Each number is 200 + 30 x the weight over its row's rms, rounded and kept within 0 to 999. Layers, rows and columns count from 0. The size before them is the row's rms in percent of the matrix's.

# up: layer 7 MLP up, 1024x256, rms 0.248, rows 506-540, columns 192-255
# down: layer 7 MLP down (transposed), 1024x256, rms 0.225, rows 506-540, columns 192-255
# gate: layer 7 MLP gate, 1024x256, rms 0.241, rows 507-541, columns 192-255
up506,093,201,204,206,233,160,205,170,188,195,211,208,215,203,220,199,208,197,145,227,167,198,201,215,269,207,235,141,177,274,178,211,227,175,139,172,233,158,179,208,206,169,183,201,218,203,208,270,209,136,206,217,166,162,241,234,175,162,167,218,212,225,179,206,187
down506,096,211,229,142,221,155,201,177,183,199,269,195,204,220,192,178,240,257,207,211,228,202,184,232,170,238,173,202,173,178,226,208,218,207,290,280,188,228,220,181,244,248,174,262,194,142,205,172,178,240,198,196,187,180,229,167,193,202,191,210,229,224,215,203,192
gate507,100,226,194,152,158,230,197,200,163,184,221,169,246,166,259,215,212,180,242,196,241,202,169,201,188,141,209,196,206,186,173,192,252,188,181,201,172,165,225,195,252,236,152,160,179,169,175,204,234,155,205,150,230,190,239,198,211,208,228,279,145,206,208,202,188
up507,097,210,215,226,187,197,141,203,232,232,175,241,213,196,155,210,194,188,185,166,169,234,172,242,188,276,234,164,159,218,238,186,239,229,208,233,259,249,196,213,202,201,198,206,207,168,244,204,191,222,245,245,216,210,228,203,203,158,166,224,232,266,230,176,189
down507,104,167,211,219,159,173,219,229,187,241,200,212,156,202,226,179,157,194,216,192,188,222,218,215,168,239,191,197,197,198,166,173,168,211,184,181,260,213,165,181,254,191,264,181,165,197,143,153,194,203,226,194,189,256,182,214,145,203,187,201,264,243,192,202,143
gate508,090,204,214,235,201,208,204,155,169,177,202,152,227,174,217,206,214,150,174,200,182,190,208,289,217,271,251,238,205,208,218,179,224,225,222,196,194,195,199,201,227,242,153,171,159,222,226,162,259,173,147,177,188,189,228,176,182,241,200,123,165,150,210,177,173
up508,100,173,194,171,184,152,203,198,212,226,202,230,202,225,176,195,233,230,191,185,211,195,223,181,181,141,156,177,167,170,229,244,198,169,172,203,199,152,211,226,186,185,255,207,265,202,202,228,182,226,245,211,190,211,180,181,158,183,212,224,263,205,216,227,239
down508,100,172,217,167,170,191,211,188,219,190,211,239,219,230,207,263,193,170,208,206,217,199,183,240,230,149,206,152,180,156,186,206,176,117,201,218,196,166,224,223,153,241,214,203,170,182,215,214,168,283,213,235,128,179,221,160,131,164,258,186,206,151,217,182,217
gate509,101,216,143,233,235,253,199,186,225,203,210,168,211,224,186,244,219,225,158,163,250,177,218,167,235,162,206,182,208,136,151,178,156,258,204,220,171,173,183,141,170,183,228,231,140,163,183,193,214,215,202,235,184,222,188,196,243,220,164,203,195,176,209,176,205
up509,098,164,234,185,229,228,229,220,207,234,212,174,239,277,204,219,224,207,212,180,175,257,264,181,203,205,153,216,220,221,215,161,219,175,238,241,203,285,139,222,233,183,193,171,138,184,231,176,213,233,178,174,207,161,204,180,246,206,259,201,197,161,206,152,193
down509,105,136,232,167,201,254,191,233,215,183,147,202,203,153,183,251,208,169,220,217,255,218,213,254,229,178,205,232,137,228,226,221,242,201,237,195,204,214,226,202,235,208,176,212,241,259,192,205,163,202,230,216,171,179,219,212,185,199,238,197,210,265,193,197,151
gate510,099,175,191,205,224,215,154,229,153,219,194,198,154,223,204,152,207,177,150,225,228,192,195,175,217,222,161,163,170,246,161,194,208,183,242,184,229,208,155,222,216,249,223,223,228,251,167,201,188,213,243,147,183,162,223,193,189,183,189,194,201,202,221,174,212
up510,102,227,214,220,213,243,206,214,225,186,177,192,185,244,167,166,128,229,215,194,171,216,272,179,127,222,216,209,220,249,125,196,157,220,178,202,205,210,207,216,164,203,172,231,221,178,176,188,222,209,220,178,216,208,273,215,283,168,204,209,207,154,178,198,264
down510,102,211,146,171,260,186,200,173,264,242,256,193,171,155,189,187,182,198,185,210,236,230,241,236,216,227,156,191,126,206,201,166,213,210,176,199,154,208,204,174,203,144,218,187,265,186,238,167,244,169,220,221,184,209,201,280,229,191,215,181,197,225,227,199,214
gate511,099,201,179,176,202,270,223,156,195,192,199,190,208,265,182,193,162,202,117,211,168,163,218,212,210,181,242,266,180,203,250,247,205,187,240,224,194,207,226,188,199,221,225,200,228,158,226,136,201,237,214,169,239,214,183,248,205,163,258,175,167,193,205,217,172
up511,098,200,189,153,211,219,142,184,132,256,155,228,199,175,204,210,191,185,210,196,206,128,209,199,210,173,175,199,204,183,178,252,195,263,178,247,201,149,180,218,176,195,211,257,206,164,178,193,216,145,206,146,182,224,220,240,153,221,202,200,210,272,242,270,215
down511,096,207,223,263,205,181,204,236,216,210,221,192,201,160,180,217,200,167,253,201,179,204,172,194,218,144,172,175,236,236,173,234,241,193,207,183,213,226,164,190,181,142,254,196,174,199,236,229,189,217,197,157,184,192,198,195,210,199,260,196,183,230,213,182,230
gate512,101,234,233,153,153,248,202,170,157,195,216,197,195,230,181,203,215,210,213,199,205,182,212,253,208,228,170,212,197,175,189,210,231,182,168,185,192,198,254,197,202,222,230,231,247,174,187,150,256,187,169,163,222,215,214,197,197,187,179,225,140,185,196,184,236
up512,092,190,210,175,228,173,136,180,222,201,151,168,163,137,165,226,215,209,204,183,214,226,184,215,129,203,192,261,201,187,149,152,191,178,219,235,225,186,261,196,171,211,131,229,150,173,221,177,172,211,151,148,235,188,242,183,174,185,215,185,204,188,196,113,172
down512,097,236,190,209,170,213,205,136,194,246,152,204,174,219,182,240,164,192,158,248,231,210,211,200,204,221,208,219,228,227,198,223,228,234,212,174,232,233,232,248,222,223,231,241,242,176,132,193,168,242,207,228,119,242,200,177,168,213,158,259,192,248,139,208,183
gate513,105,178,246,187,167,201,254,213,175,213,215,216,229,187,260,219,204,167,252,221,192,181,205,214,227,191,191,170,186,216,247,223,205,195,196,166,228,274,191,139,188,247,223,166,172,178,125,244,170,187,251,232,194,181,175,226,196,154,203,188,218,198,238,192,160
up513,102,196,229,213,212,207,208,223,240,156,197,205,229,208,127,207,174,145,230,176,184,184,210,204,183,226,180,240,251,185,263,205,197,157,190,164,194,247,221,234,231,191,157,251,198,191,228,214,239,213,218,247,200,186,176,211,200,250,191,222,232,178,199,178,116
down513,105,134,213,257,212,200,277,227,165,202,206,260,219,180,203,209,186,249,288,228,205,165,181,205,188,230,232,229,203,193,203,212,173,197,185,191,208,209,151,212,209,227,232,232,189,180,177,227,258,192,208,219,199,187,194,189,218,163,209,165,173,178,194,167,184
gate514,089,239,228,189,193,178,190,184,205,185,174,194,225,167,152,195,183,179,175,205,182,208,192,156,211,185,245,196,174,225,182,174,168,137,160,208,256,214,186,155,192,218,197,257,171,232,196,239,214,193,256,165,182,221,185,153,228,190,189,156,236,230,234,145,175
up514,095,232,186,174,246,167,241,194,175,209,162,98,260,159,170,198,184,187,184,179,189,206,178,190,209,224,229,221,179,205,195,179,201,144,196,197,242,206,168,169,174,195,208,257,197,223,206,193,189,183,214,195,181,132,187,152,202,201,140,150,189,199,193,173,197
down514,104,187,160,254,237,205,229,186,199,184,178,204,196,148,210,199,191,209,214,209,224,215,199,272,245,194,132,183,182,231,162,157,184,128,201,201,217,218,233,192,219,155,193,242,181,228,197,203,277,217,208,189,143,164,171,212,212,218,193,256,166,167,189,143,182
gate515,093,185,163,183,228,168,139,226,231,222,214,206,179,182,237,217,247,215,188,186,227,203,177,228,143,180,161,224,180,168,195,153,180,156,234,189,161,228,233,201,208,248,204,152,156,183,219,146,240,166,164,177,244,166,155,214,197,226,218,182,156,218,212,93,211
up515,096,233,220,160,182,192,228,218,268,174,199,213,175,155,189,254,220,160,171,194,231,196,169,171,245,201,234,231,244,183,156,192,193,221,186,190,205,218,168,173,239,174,215,242,172,206,152,230,135,220,158,214,178,177,209,191,211,206,224,196,200,199,159,180,208
down515,096,225,160,251,186,168,131,201,173,169,267,191,187,238,212,176,149,209,182,273,179,174,195,247,190,162,168,217,136,220,192,216,183,150,213,172,190,179,216,178,199,147,177,189,201,193,217,129,198,197,242,245,228,237,204,204,191,169,216,175,178,235,165,188,192
gate516,090,212,191,218,210,169,152,190,236,183,169,207,224,220,225,158,160,233,199,192,198,192,199,248,221,102,202,211,152,192,130,216,204,237,189,221,230,174,168,210,185,224,247,193,131,223,201,129,231,241,241,192,175,187,211,238,233,214,183,192,204,162,150,159,209
up516,086,218,165,273,187,202,195,195,216,161,167,204,227,166,236,194,201,205,214,214,184,204,184,212,249,206,236,221,240,284,188,204,201,206,207,199,215,207,171,216,193,255,163,219,132,228,239,178,268,216,188,201,185,191,200,211,217,221,173,205,239,183,205,168,236
down516,092,161,184,222,202,195,239,184,178,200,227,203,220,186,199,198,194,174,157,190,201,206,255,157,216,236,237,186,237,168,246,149,170,265,202,222,171,156,167,187,173,182,191,255,232,201,155,185,142,161,231,190,206,199,204,197,231,188,208,197,196,183,232,179,215
gate517,095,204,242,205,130,185,167,223,192,158,199,182,157,169,183,194,140,136,214,236,207,137,209,200,180,228,232,211,201,164,259,220,244,182,224,216,197,198,251,196,199,242,237,204,179,189,176,232,245,201,262,250,229,167,185,190,196,219,152,205,217,178,200,218,228
up517,107,191,236,197,170,201,221,285,178,189,204,233,178,207,224,239,261,220,245,208,199,183,236,220,216,198,231,201,186,198,225,212,150,137,222,182,160,159,218,194,262,193,210,270,153,181,217,213,201,184,209,167,210,185,242,169,243,218,187,193,217,172,161,193,214
down517,101,193,180,199,236,163,181,214,240,219,214,246,207,206,184,219,171,160,217,210,245,212,214,199,210,175,213,217,136,205,223,184,220,127,186,222,209,222,218,189,192,207,207,173,190,128,214,207,154,198,183,190,259,232,211,201,175,195,217,187,181,173,172,217,238
gate518,099,198,147,164,183,250,243,161,243,200,177,194,203,190,218,180,199,179,208,220,228,176,178,184,197,176,192,239,169,166,166,214,202,197,259,228,240,167,192,175,292,184,185,156,173,220,178,211,188,163,197,199,171,217,227,200,255,194,220,208,166,239,159,174,174
up518,098,261,198,210,199,211,163,232,167,188,181,235,261,266,172,183,214,196,215,166,238,194,221,204,162,178,226,235,147,198,243,221,200,214,242,239,194,153,198,225,234,225,178,238,192,123,178,250,185,203,207,202,141,181,190,204,169,183,200,173,163,297,225,188,126
down518,096,182,233,212,150,175,231,203,175,227,212,256,147,162,211,185,216,190,112,176,185,220,197,171,180,224,169,234,144,259,183,218,211,159,212,183,196,228,158,134,195,189,153,144,215,222,167,118,181,159,238,222,210,254,213,214,163,152,185,174,200,161,227,179,211
gate519,098,197,241,248,226,182,169,206,148,220,178,181,199,184,183,205,201,236,207,187,196,247,215,156,214,153,243,204,182,191,232,229,253,159,234,184,234,174,231,225,240,208,212,175,144,249,211,194,153,217,209,173,178,217,161,237,241,187,248,245,177,170,177,253,192
up519,099,244,257,226,116,200,220,184,182,179,145,169,228,136,240,199,246,187,211,220,241,163,209,263,189,146,187,251,183,188,188,170,206,188,191,272,222,211,190,212,199,206,217,183,166,225,165,162,219,235,201,143,177,239,149,158,216,147,280,156,215,223,188,270,182
down519,101,210,177,156,183,195,210,161,210,176,222,207,251,212,137,225,286,195,173,204,229,196,201,197,189,203,225,224,205,191,221,224,245,266,157,210,235,248,209,285,275,194,199,225,185,183,176,243,133,230,171,219,183,195,208,216,215,194,185,245,168,203,152,143,175
gate520,091,187,164,198,159,232,151,97,128,210,222,189,199,210,217,188,208,181,223,223,210,214,139,194,223,163,238,186,169,159,271,192,161,160,231,213,213,177,227,178,214,210,168,202,131,204,196,177,237,193,168,228,245,177,240,233,223,177,166,212,205,190,169,187,214
up520,101,160,192,201,191,196,168,130,224,196,208,217,244,171,178,206,217,174,214,179,198,183,217,207,148,222,237,223,170,222,210,187,176,180,183,225,187,184,168,166,161,178,203,203,187,192,218,170,144,200,159,187,215,183,260,220,205,192,222,230,205,149,221,195,264
down520,091,229,214,253,175,207,226,188,183,191,239,199,210,247,230,198,223,154,237,138,185,203,196,175,211,202,213,222,261,190,243,163,188,224,213,196,180,204,227,193,218,273,234,222,255,136,215,249,188,229,208,206,161,159,178,159,180,172,205,234,157,200,209,168,179
gate521,097,214,176,185,156,206,229,177,190,165,228,203,239,267,204,221,190,171,238,172,199,227,179,227,207,219,186,146,216,179,203,131,160,141,202,222,174,229,133,218,197,196,169,232,181,174,240,174,231,211,164,183,173,120,163,213,192,202,169,239,203,240,144,177,231
up521,099,204,194,209,274,187,211,169,224,216,199,193,184,239,177,220,199,164,162,186,151,207,216,215,172,192,163,223,159,203,200,244,211,177,202,205,231,178,252,230,142,226,240,178,226,154,149,175,144,192,257,173,190,171,286,209,213,215,222,161,195,181,265,238,183
down521,102,217,213,171,126,213,152,196,248,202,185,183,223,213,183,174,168,152,238,140,172,152,183,194,198,157,229,195,233,203,163,213,225,234,158,192,242,180,170,210,194,246,220,200,187,215,171,243,182,211,189,184,219,182,191,221,173,223,176,173,197,166,215,184,222
gate522,097,201,162,194,195,203,192,223,131,200,183,178,166,128,230,200,203,210,168,172,220,217,220,212,231,272,181,213,231,178,185,171,199,180,187,224,183,211,187,186,236,230,148,215,192,136,225,145,199,182,150,176,239,232,231,155,154,214,208,185,175,171,199,193,168
up522,102,237,180,217,194,196,193,175,231,158,240,194,188,176,211,199,214,239,140,194,193,173,222,221,183,165,209,224,145,208,215,193,121,205,166,178,232,191,193,185,221,206,163,199,197,220,227,126,198,189,233,245,267,221,254,192,208,202,237,245,235,205,207,230,146
down522,101,215,220,175,229,184,208,244,230,219,205,262,192,254,164,201,217,202,256,207,198,204,177,229,218,176,181,220,188,208,202,259,211,160,261,223,200,205,178,191,202,186,216,215,197,198,242,229,220,188,227,188,209,225,115,207,256,200,238,119,201,221,254,168,185
gate523,098,223,143,195,120,187,198,166,187,253,218,216,219,179,216,177,256,226,205,176,182,254,197,245,248,152,265,230,181,167,193,217,249,174,189,248,180,218,218,227,263,218,183,197,208,154,163,180,171,165,189,209,237,202,229,195,193,199,196,174,201,185,181,169,230
up523,090,241,215,190,186,171,214,211,209,225,219,200,212,252,202,154,232,198,176,197,229,263,161,218,175,276,178,201,179,128,164,194,200,192,194,193,173,219,232,252,244,206,212,188,272,222,276,192,227,163,139,224,190,230,201,189,226,240,185,203,212,206,170,173,241
down523,090,184,179,214,171,256,207,195,187,248,241,230,247,222,136,190,176,205,143,207,186,200,176,171,221,240,197,134,214,200,215,169,177,226,196,212,221,176,173,181,167,186,224,201,240,221,133,149,184,200,156,175,200,204,174,192,193,170,216,170,201,183,181,215,222
gate524,096,164,184,204,224,229,193,154,143,202,210,209,191,196,211,189,241,192,230,165,194,209,158,198,234,214,216,178,214,237,223,180,185,165,201,221,200,209,272,156,159,205,195,221,200,214,198,194,193,212,205,157,188,194,215,204,141,157,210,222,175,226,211,171,196
up524,094,186,206,227,174,180,202,181,143,243,192,226,239,197,187,163,190,183,185,204,213,176,190,214,202,219,233,228,177,168,214,203,234,213,185,198,283,166,180,167,218,165,169,226,263,184,240,199,198,193,209,203,143,204,193,177,170,230,193,112,209,213,255,185,183
down524,101,227,207,200,222,169,190,185,186,190,217,234,175,198,133,182,178,213,181,233,204,175,161,200,172,261,217,162,173,176,177,196,243,186,249,243,192,153,197,162,226,243,226,224,261,175,136,179,192,235,238,202,243,189,163,149,187,181,188,182,228,208,257,216,189
gate525,090,223,210,212,187,235,134,243,209,167,192,205,210,223,217,193,213,232,159,193,196,217,154,198,221,179,273,194,220,160,245,253,176,227,261,175,195,230,264,233,175,199,138,177,177,216,189,174,219,214,178,177,202,227,228,214,245,250,175,212,203,227,154,236,179
up525,096,196,237,147,223,185,141,245,177,183,196,180,223,197,196,185,200,180,239,233,196,162,142,220,200,179,192,204,259,214,191,215,214,231,292,197,157,213,234,170,139,248,154,217,225,206,214,121,198,162,168,157,189,208,253,242,214,282,211,213,218,186,158,172,185
down525,087,165,194,209,224,228,235,190,205,149,167,149,208,195,191,218,200,223,160,185,169,232,212,184,167,300,239,199,226,184,239,216,195,214,201,182,179,189,177,213,164,203,229,207,227,215,197,185,165,234,183,181,215,193,250,170,239,171,181,207,181,167,225,201,172
gate526,102,234,169,168,164,195,202,195,194,140,256,177,151,190,222,180,192,235,188,172,191,150,213,222,217,178,164,159,199,219,189,215,203,206,131,208,145,205,209,148,242,260,181,231,217,204,161,232,229,196,222,230,252,193,180,136,202,178,161,206,197,198,230,201,226
up526,103,248,230,184,190,218,234,180,216,189,202,126,230,177,184,190,170,210,185,175,234,231,193,215,248,201,166,173,181,223,190,270,173,215,233,220,147,186,188,197,181,169,206,160,212,199,205,173,242,205,201,294,217,223,183,224,183,193,192,198,237,210,181,221,226
down526,099,261,212,202,230,180,231,189,183,165,233,235,225,209,175,178,236,206,224,178,161,198,163,232,203,210,237,152,138,151,213,269,223,136,193,167,233,227,196,175,208,194,247,193,150,213,221,160,180,146,192,216,225,175,181,235,225,178,207,192,221,227,240,203,170
gate527,103,189,221,236,236,188,224,238,228,219,270,195,218,208,205,205,171,173,146,219,208,216,215,224,195,260,180,178,187,292,184,195,179,205,152,146,205,230,201,219,224,216,196,198,149,210,169,155,161,203,183,185,227,216,131,198,218,199,210,221,183,150,209,188,228
up527,100,195,204,195,168,206,170,153,276,169,213,215,225,231,205,182,221,180,222,207,192,210,201,203,232,197,169,182,168,205,201,187,155,209,211,186,166,162,200,166,204,216,190,213,250,230,199,209,228,178,196,219,161,283,199,187,135,113,236,111,220,221,198,194,248
down527,105,211,211,199,244,152,208,182,217,188,187,160,165,186,217,182,193,237,144,225,235,243,233,180,175,192,188,271,264,219,197,222,217,228,185,216,143,215,214,188,233,226,221,150,170,159,153,186,222,203,214,135,250,254,173,225,188,213,197,272,208,243,233,183,203
gate528,099,133,166,200,189,263,248,191,212,215,184,178,196,219,165,221,212,195,171,234,237,191,182,201,144,255,188,238,190,213,202,279,205,168,229,268,200,199,235,166,229,155,184,177,225,205,144,217,192,176,172,210,246,177,182,260,221,187,203,168,224,228,197,205,225
up528,095,174,230,268,186,206,181,175,218,177,150,248,195,209,215,196,230,173,197,211,188,162,180,205,205,220,201,180,193,218,111,172,195,187,150,197,174,173,196,164,202,249,182,248,154,265,198,205,177,226,258,148,185,207,189,126,193,236,172,181,267,210,197,220,214
down528,099,186,156,235,191,180,257,180,207,201,214,177,174,221,184,211,197,213,168,191,220,167,197,192,111,179,207,208,167,245,175,215,153,252,200,167,205,209,231,241,221,219,207,185,259,189,210,269,230,167,239,176,207,221,168,262,159,218,166,236,190,201,183,222,149
gate529,102,193,219,221,247,212,200,202,160,145,189,233,203,195,138,227,174,210,202,196,188,175,243,155,216,243,224,195,192,180,214,170,187,200,199,176,132,159,189,238,180,217,168,216,188,159,231,183,219,152,200,235,252,158,219,176,186,159,201,177,252,201,211,223,225
up529,101,173,165,209,172,196,178,183,194,202,193,193,217,223,271,195,164,179,162,196,235,233,270,231,185,213,189,184,203,180,222,194,211,221,178,171,279,220,177,212,179,159,194,187,166,208,174,202,208,166,239,221,191,157,222,200,198,280,214,181,151,175,243,218,210
down529,109,219,229,230,156,251,204,188,175,181,225,160,141,157,240,229,181,229,264,159,198,191,245,191,192,244,237,220,200,176,202,176,160,193,145,205,223,213,198,222,216,173,209,219,142,181,222,205,192,136,187,190,221,203,223,182,230,197,201,208,234,233,188,98,193
gate530,098,146,208,209,202,224,179,198,209,234,255,265,187,136,225,183,201,225,245,223,223,158,162,195,174,209,182,223,177,207,206,217,181,209,177,191,193,215,199,178,226,241,202,186,221,176,251,219,170,213,226,221,219,260,240,187,207,172,209,209,117,199,243,211,205
up530,099,211,207,217,177,164,146,218,171,166,237,213,230,201,145,257,235,228,192,313,182,172,198,207,177,170,193,177,184,218,200,148,124,206,212,185,197,200,192,289,205,196,201,174,223,210,228,244,188,192,182,194,244,197,158,212,194,146,226,207,199,217,227,190,161
down530,099,221,197,200,225,192,237,189,175,163,192,167,146,242,209,209,124,200,219,183,205,166,203,211,183,179,156,181,197,200,204,206,273,203,194,180,171,189,185,194,183,196,173,308,156,232,206,206,180,221,230,180,190,146,233,170,177,217,227,172,233,185,180,229,226
gate531,099,192,226,238,202,157,214,176,198,200,187,217,223,193,194,154,176,244,126,223,226,174,204,179,239,218,194,161,166,283,197,226,180,210,211,202,199,229,188,242,190,148,197,181,239,204,237,154,219,250,209,202,251,169,178,212,216,132,221,196,164,193,177,223,183
up531,093,219,215,224,225,201,165,275,175,245,207,224,204,176,185,221,185,203,232,190,205,179,234,224,176,228,243,147,160,202,257,155,201,201,239,213,135,158,232,247,116,217,224,207,169,185,162,238,224,198,236,202,190,166,235,218,202,236,268,163,169,189,184,261,255
down531,098,206,245,163,221,166,203,196,188,185,207,233,144,229,149,211,178,213,225,189,204,202,152,225,238,244,190,218,233,145,242,174,236,182,208,204,143,202,221,203,219,213,220,224,230,178,183,239,205,189,156,161,139,183,195,231,201,189,184,133,220,193,226,225,229
gate532,100,201,214,191,193,246,181,221,231,260,173,217,225,189,131,188,197,258,245,168,175,98,214,210,136,162,235,171,195,231,230,163,240,239,196,184,174,195,213,178,204,199,170,194,167,220,213,235,185,227,185,248,183,168,200,187,186,194,263,194,190,179,197,228,145
up532,097,222,156,175,197,191,239,219,192,211,214,168,257,201,205,182,216,139,164,201,173,159,240,190,215,163,245,197,231,207,258,215,187,205,192,199,222,189,190,221,278,209,223,217,112,253,213,197,252,193,137,167,215,214,177,228,191,163,228,204,191,232,141,212,204
down532,095,135,227,144,179,193,222,200,204,198,193,171,192,189,186,177,181,183,185,234,198,218,221,184,203,173,207,194,179,185,213,223,218,153,240,224,218,222,190,178,170,232,183,190,168,175,288,160,221,207,166,146,205,185,195,166,177,257,147,215,174,143,224,174,206
gate533,103,126,179,209,216,222,166,170,248,176,195,235,219,195,191,217,219,219,172,197,184,186,247,166,164,296,226,189,198,224,233,227,219,197,173,205,219,216,226,236,239,196,201,159,218,248,262,169,194,150,236,225,199,265,204,162,183,178,194,222,159,140,202,200,176
up533,092,195,221,198,190,202,185,150,207,209,202,187,214,191,213,183,199,173,232,170,181,211,198,193,163,211,267,199,247,174,202,211,207,206,227,189,222,202,172,206,230,178,163,197,260,177,186,233,176,242,181,206,217,227,234,207,254,170,208,217,221,216,248,207,190
down533,093,194,174,256,195,253,209,188,212,183,189,166,181,172,128,224,252,233,170,272,231,202,196,228,213,195,180,217,244,225,254,184,250,179,174,227,251,208,184,212,137,219,189,171,209,202,204,181,134,191,207,262,189,185,186,228,207,251,204,222,141,170,203,216,227
gate534,102,176,218,198,162,234,196,193,228,180,184,253,266,229,206,200,202,227,183,217,167,209,204,220,191,142,196,189,186,195,223,206,161,194,226,196,265,161,182,234,224,247,233,159,219,210,197,254,154,197,198,201,194,172,141,179,182,207,172,269,154,144,191,150,197
up534,101,199,167,238,187,222,216,181,203,175,184,181,190,193,189,223,171,165,243,222,246,167,222,212,172,181,197,227,206,201,224,193,212,261,219,179,155,238,163,188,175,190,194,214,225,181,191,190,196,214,204,173,207,220,171,178,173,161,205,211,254,210,178,225,258
down534,096,225,209,199,140,175,179,221,243,188,224,228,219,209,166,226,241,214,200,183,164,211,202,231,200,173,211,207,176,147,209,148,205,196,199,234,215,191,164,235,228,229,167,196,213,195,169,196,164,217,193,216,175,150,207,181,243,192,158,218,141,231,230,158,174
gate535,100,224,190,240,188,265,233,207,136,201,175,156,135,229,190,170,193,148,203,173,207,146,243,130,208,166,215,208,199,195,232,152,152,231,243,177,244,275,169,203,231,204,191,178,143,216,181,208,189,224,266,164,219,267,190,222,231,181,191,201,175,234,138,209,171
up535,102,201,202,198,198,280,240,231,143,240,172,200,159,247,215,175,208,233,207,217,183,176,206,186,167,189,204,208,219,225,228,218,224,187,233,231,240,192,205,263,170,200,283,228,184,181,222,217,247,201,279,200,211,175,194,259,148,171,171,198,201,193,189,239,168
down535,097,225,186,224,149,201,205,210,182,217,187,195,217,166,230,210,186,234,201,168,165,221,169,191,231,233,179,110,210,251,173,195,199,217,148,144,207,180,235,166,135,197,237,195,168,170,186,200,192,159,212,182,174,194,165,153,217,203,221,246,248,218,213,170,247
gate536,147,174,221,161,285,266,221,195,181,163,253,192,185,224,145,180,172,201,157,164,190,225,211,243,222,233,189,171,161,171,243,189,155,202,205,173,198,217,232,195,176,178,184,237,176,116,208,309,180,171,194,255,204,190,166,208,184,244,167,200,276,186,157,246,218
up536,139,222,197,171,195,194,223,179,198,203,220,168,253,228,244,232,253,241,225,202,169,154,180,257,173,182,222,230,192,209,187,192,157,234,164,175,210,170,191,199,205,195,209,224,198,264,234,195,259,221,195,252,142,152,203,206,206,205,265,173,182,229,179,211,142
down536,099,247,199,241,218,198,219,201,219,229,221,201,179,220,240,207,226,174,249,204,174,177,195,229,222,203,237,203,135,152,244,215,225,172,124,234,168,228,200,160,190,254,265,178,141,209,225,153,213,188,192,154,169,175,205,192,192,169,151,190,189,211,202,134,266
gate537,102,201,135,226,229,187,233,210,160,193,186,222,194,167,196,238,164,226,233,174,207,222,250,198,221,281,136,186,210,196,200,205,196,231,207,159,246,156,194,264,152,204,196,198,185,228,207,237,186,197,193,203,238,200,204,203,215,245,233,170,179,221,215,210,194
up537,098,216,169,190,231,129,183,186,207,192,200,184,246,226,225,211,206,175,187,247,211,243,226,205,172,198,193,212,165,256,183,198,238,200,207,185,182,150,201,230,171,168,95,167,150,197,186,177,125,206,164,236,141,227,178,194,213,195,233,193,157,185,160,205,221
down537,103,164,146,216,174,212,185,189,159,189,229,213,231,211,195,182,216,226,206,229,184,234,163,239,212,243,204,181,225,120,232,233,146,200,234,225,189,245,231,163,185,188,211,200,221,198,236,213,212,178,252,225,188,215,242,160,207,137,180,183,246,213,142,172,230
gate538,097,224,228,169,250,231,231,243,205,183,206,238,183,291,172,231,240,218,172,176,251,201,209,173,234,253,203,222,204,166,209,174,177,139,186,221,193,233,221,192,147,212,215,237,173,179,186,189,189,211,177,205,198,232,182,189,169,155,235,154,270,207,175,213,139
up538,097,162,201,204,238,175,198,196,208,214,149,169,184,227,202,169,184,172,198,233,189,164,169,164,212,199,114,223,221,214,210,211,208,222,164,278,226,239,186,192,212,179,208,186,174,198,248,178,159,191,168,192,176,137,165,194,206,184,239,218,174,166,198,189,190
down538,102,226,176,166,164,234,194,248,165,187,176,167,157,229,200,191,202,225,205,242,183,250,204,158,263,160,204,168,190,221,242,296,176,160,216,194,181,183,205,238,218,225,191,174,135,242,171,226,212,209,216,196,218,213,190,177,253,206,144,255,233,232,135,155,188
gate539,097,236,294,215,224,197,238,211,186,227,169,234,207,202,189,275,215,197,212,274,159,194,203,236,234,230,245,247,185,176,257,183,183,173,201,217,257,233,235,187,263,169,234,192,199,181,171,221,173,226,235,172,218,246,239,202,175,216,181,210,213,212,166,203,181
up539,095,226,184,173,229,222,282,209,212,198,224,237,165,196,239,230,215,185,162,206,223,208,204,164,245,200,186,232,225,235,189,207,203,161,201,188,214,282,236,212,158,194,231,189,172,166,163,183,151,162,224,190,252,152,197,182,213,139,167,240,179,182,217,176,180
down539,094,181,246,218,189,212,218,164,230,247,189,182,185,188,175,191,193,163,232,165,242,157,147,260,166,201,198,189,242,182,237,223,238,212,216,182,210,228,225,195,188,224,202,231,226,168,150,182,203,217,211,206,182,206,187,169,185,220,188,247,161,211,210,246,218
gate540,097,179,160,189,237,172,156,172,220,235,190,201,210,265,194,220,248,206,221,244,203,153,220,190,269,185,157,195,183,206,146,158,187,226,162,180,191,258,205,184,183,215,124,223,245,209,192,149,219,243,162,148,169,162,194,217,182,236,176,202,183,237,187,184,200
up540,099,206,194,179,169,153,180,182,192,181,227,206,235,147,259,194,242,179,220,153,209,207,171,226,176,201,230,224,208,190,254,180,234,253,173,203,217,218,178,207,184,170,227,194,227,199,204,179,225,220,171,181,207,205,175,213,180,230,188,199,175,177,223,216,280
down540,093,191,182,172,241,165,221,212,174,170,215,153,206,284,216,158,227,238,220,175,209,171,215,178,216,180,239,290,169,213,193,179,222,166,201,201,202,148,184,179,173,231,198,205,232,214,230,241,176,256,193,167,216,168,181,209,179,171,220,222,198,200,227,184,167
gate541,105,188,200,195,228,186,207,220,188,225,169,236,211,147,197,223,243,245,206,189,205,221,205,191,262,217,165,165,175,219,190,169,170,190,162,222,198,171,201,227,201,165,209,185,146,180,187,208,196,200,191,213,219,209,231,192,178,204,126,163,234,201,267,208,194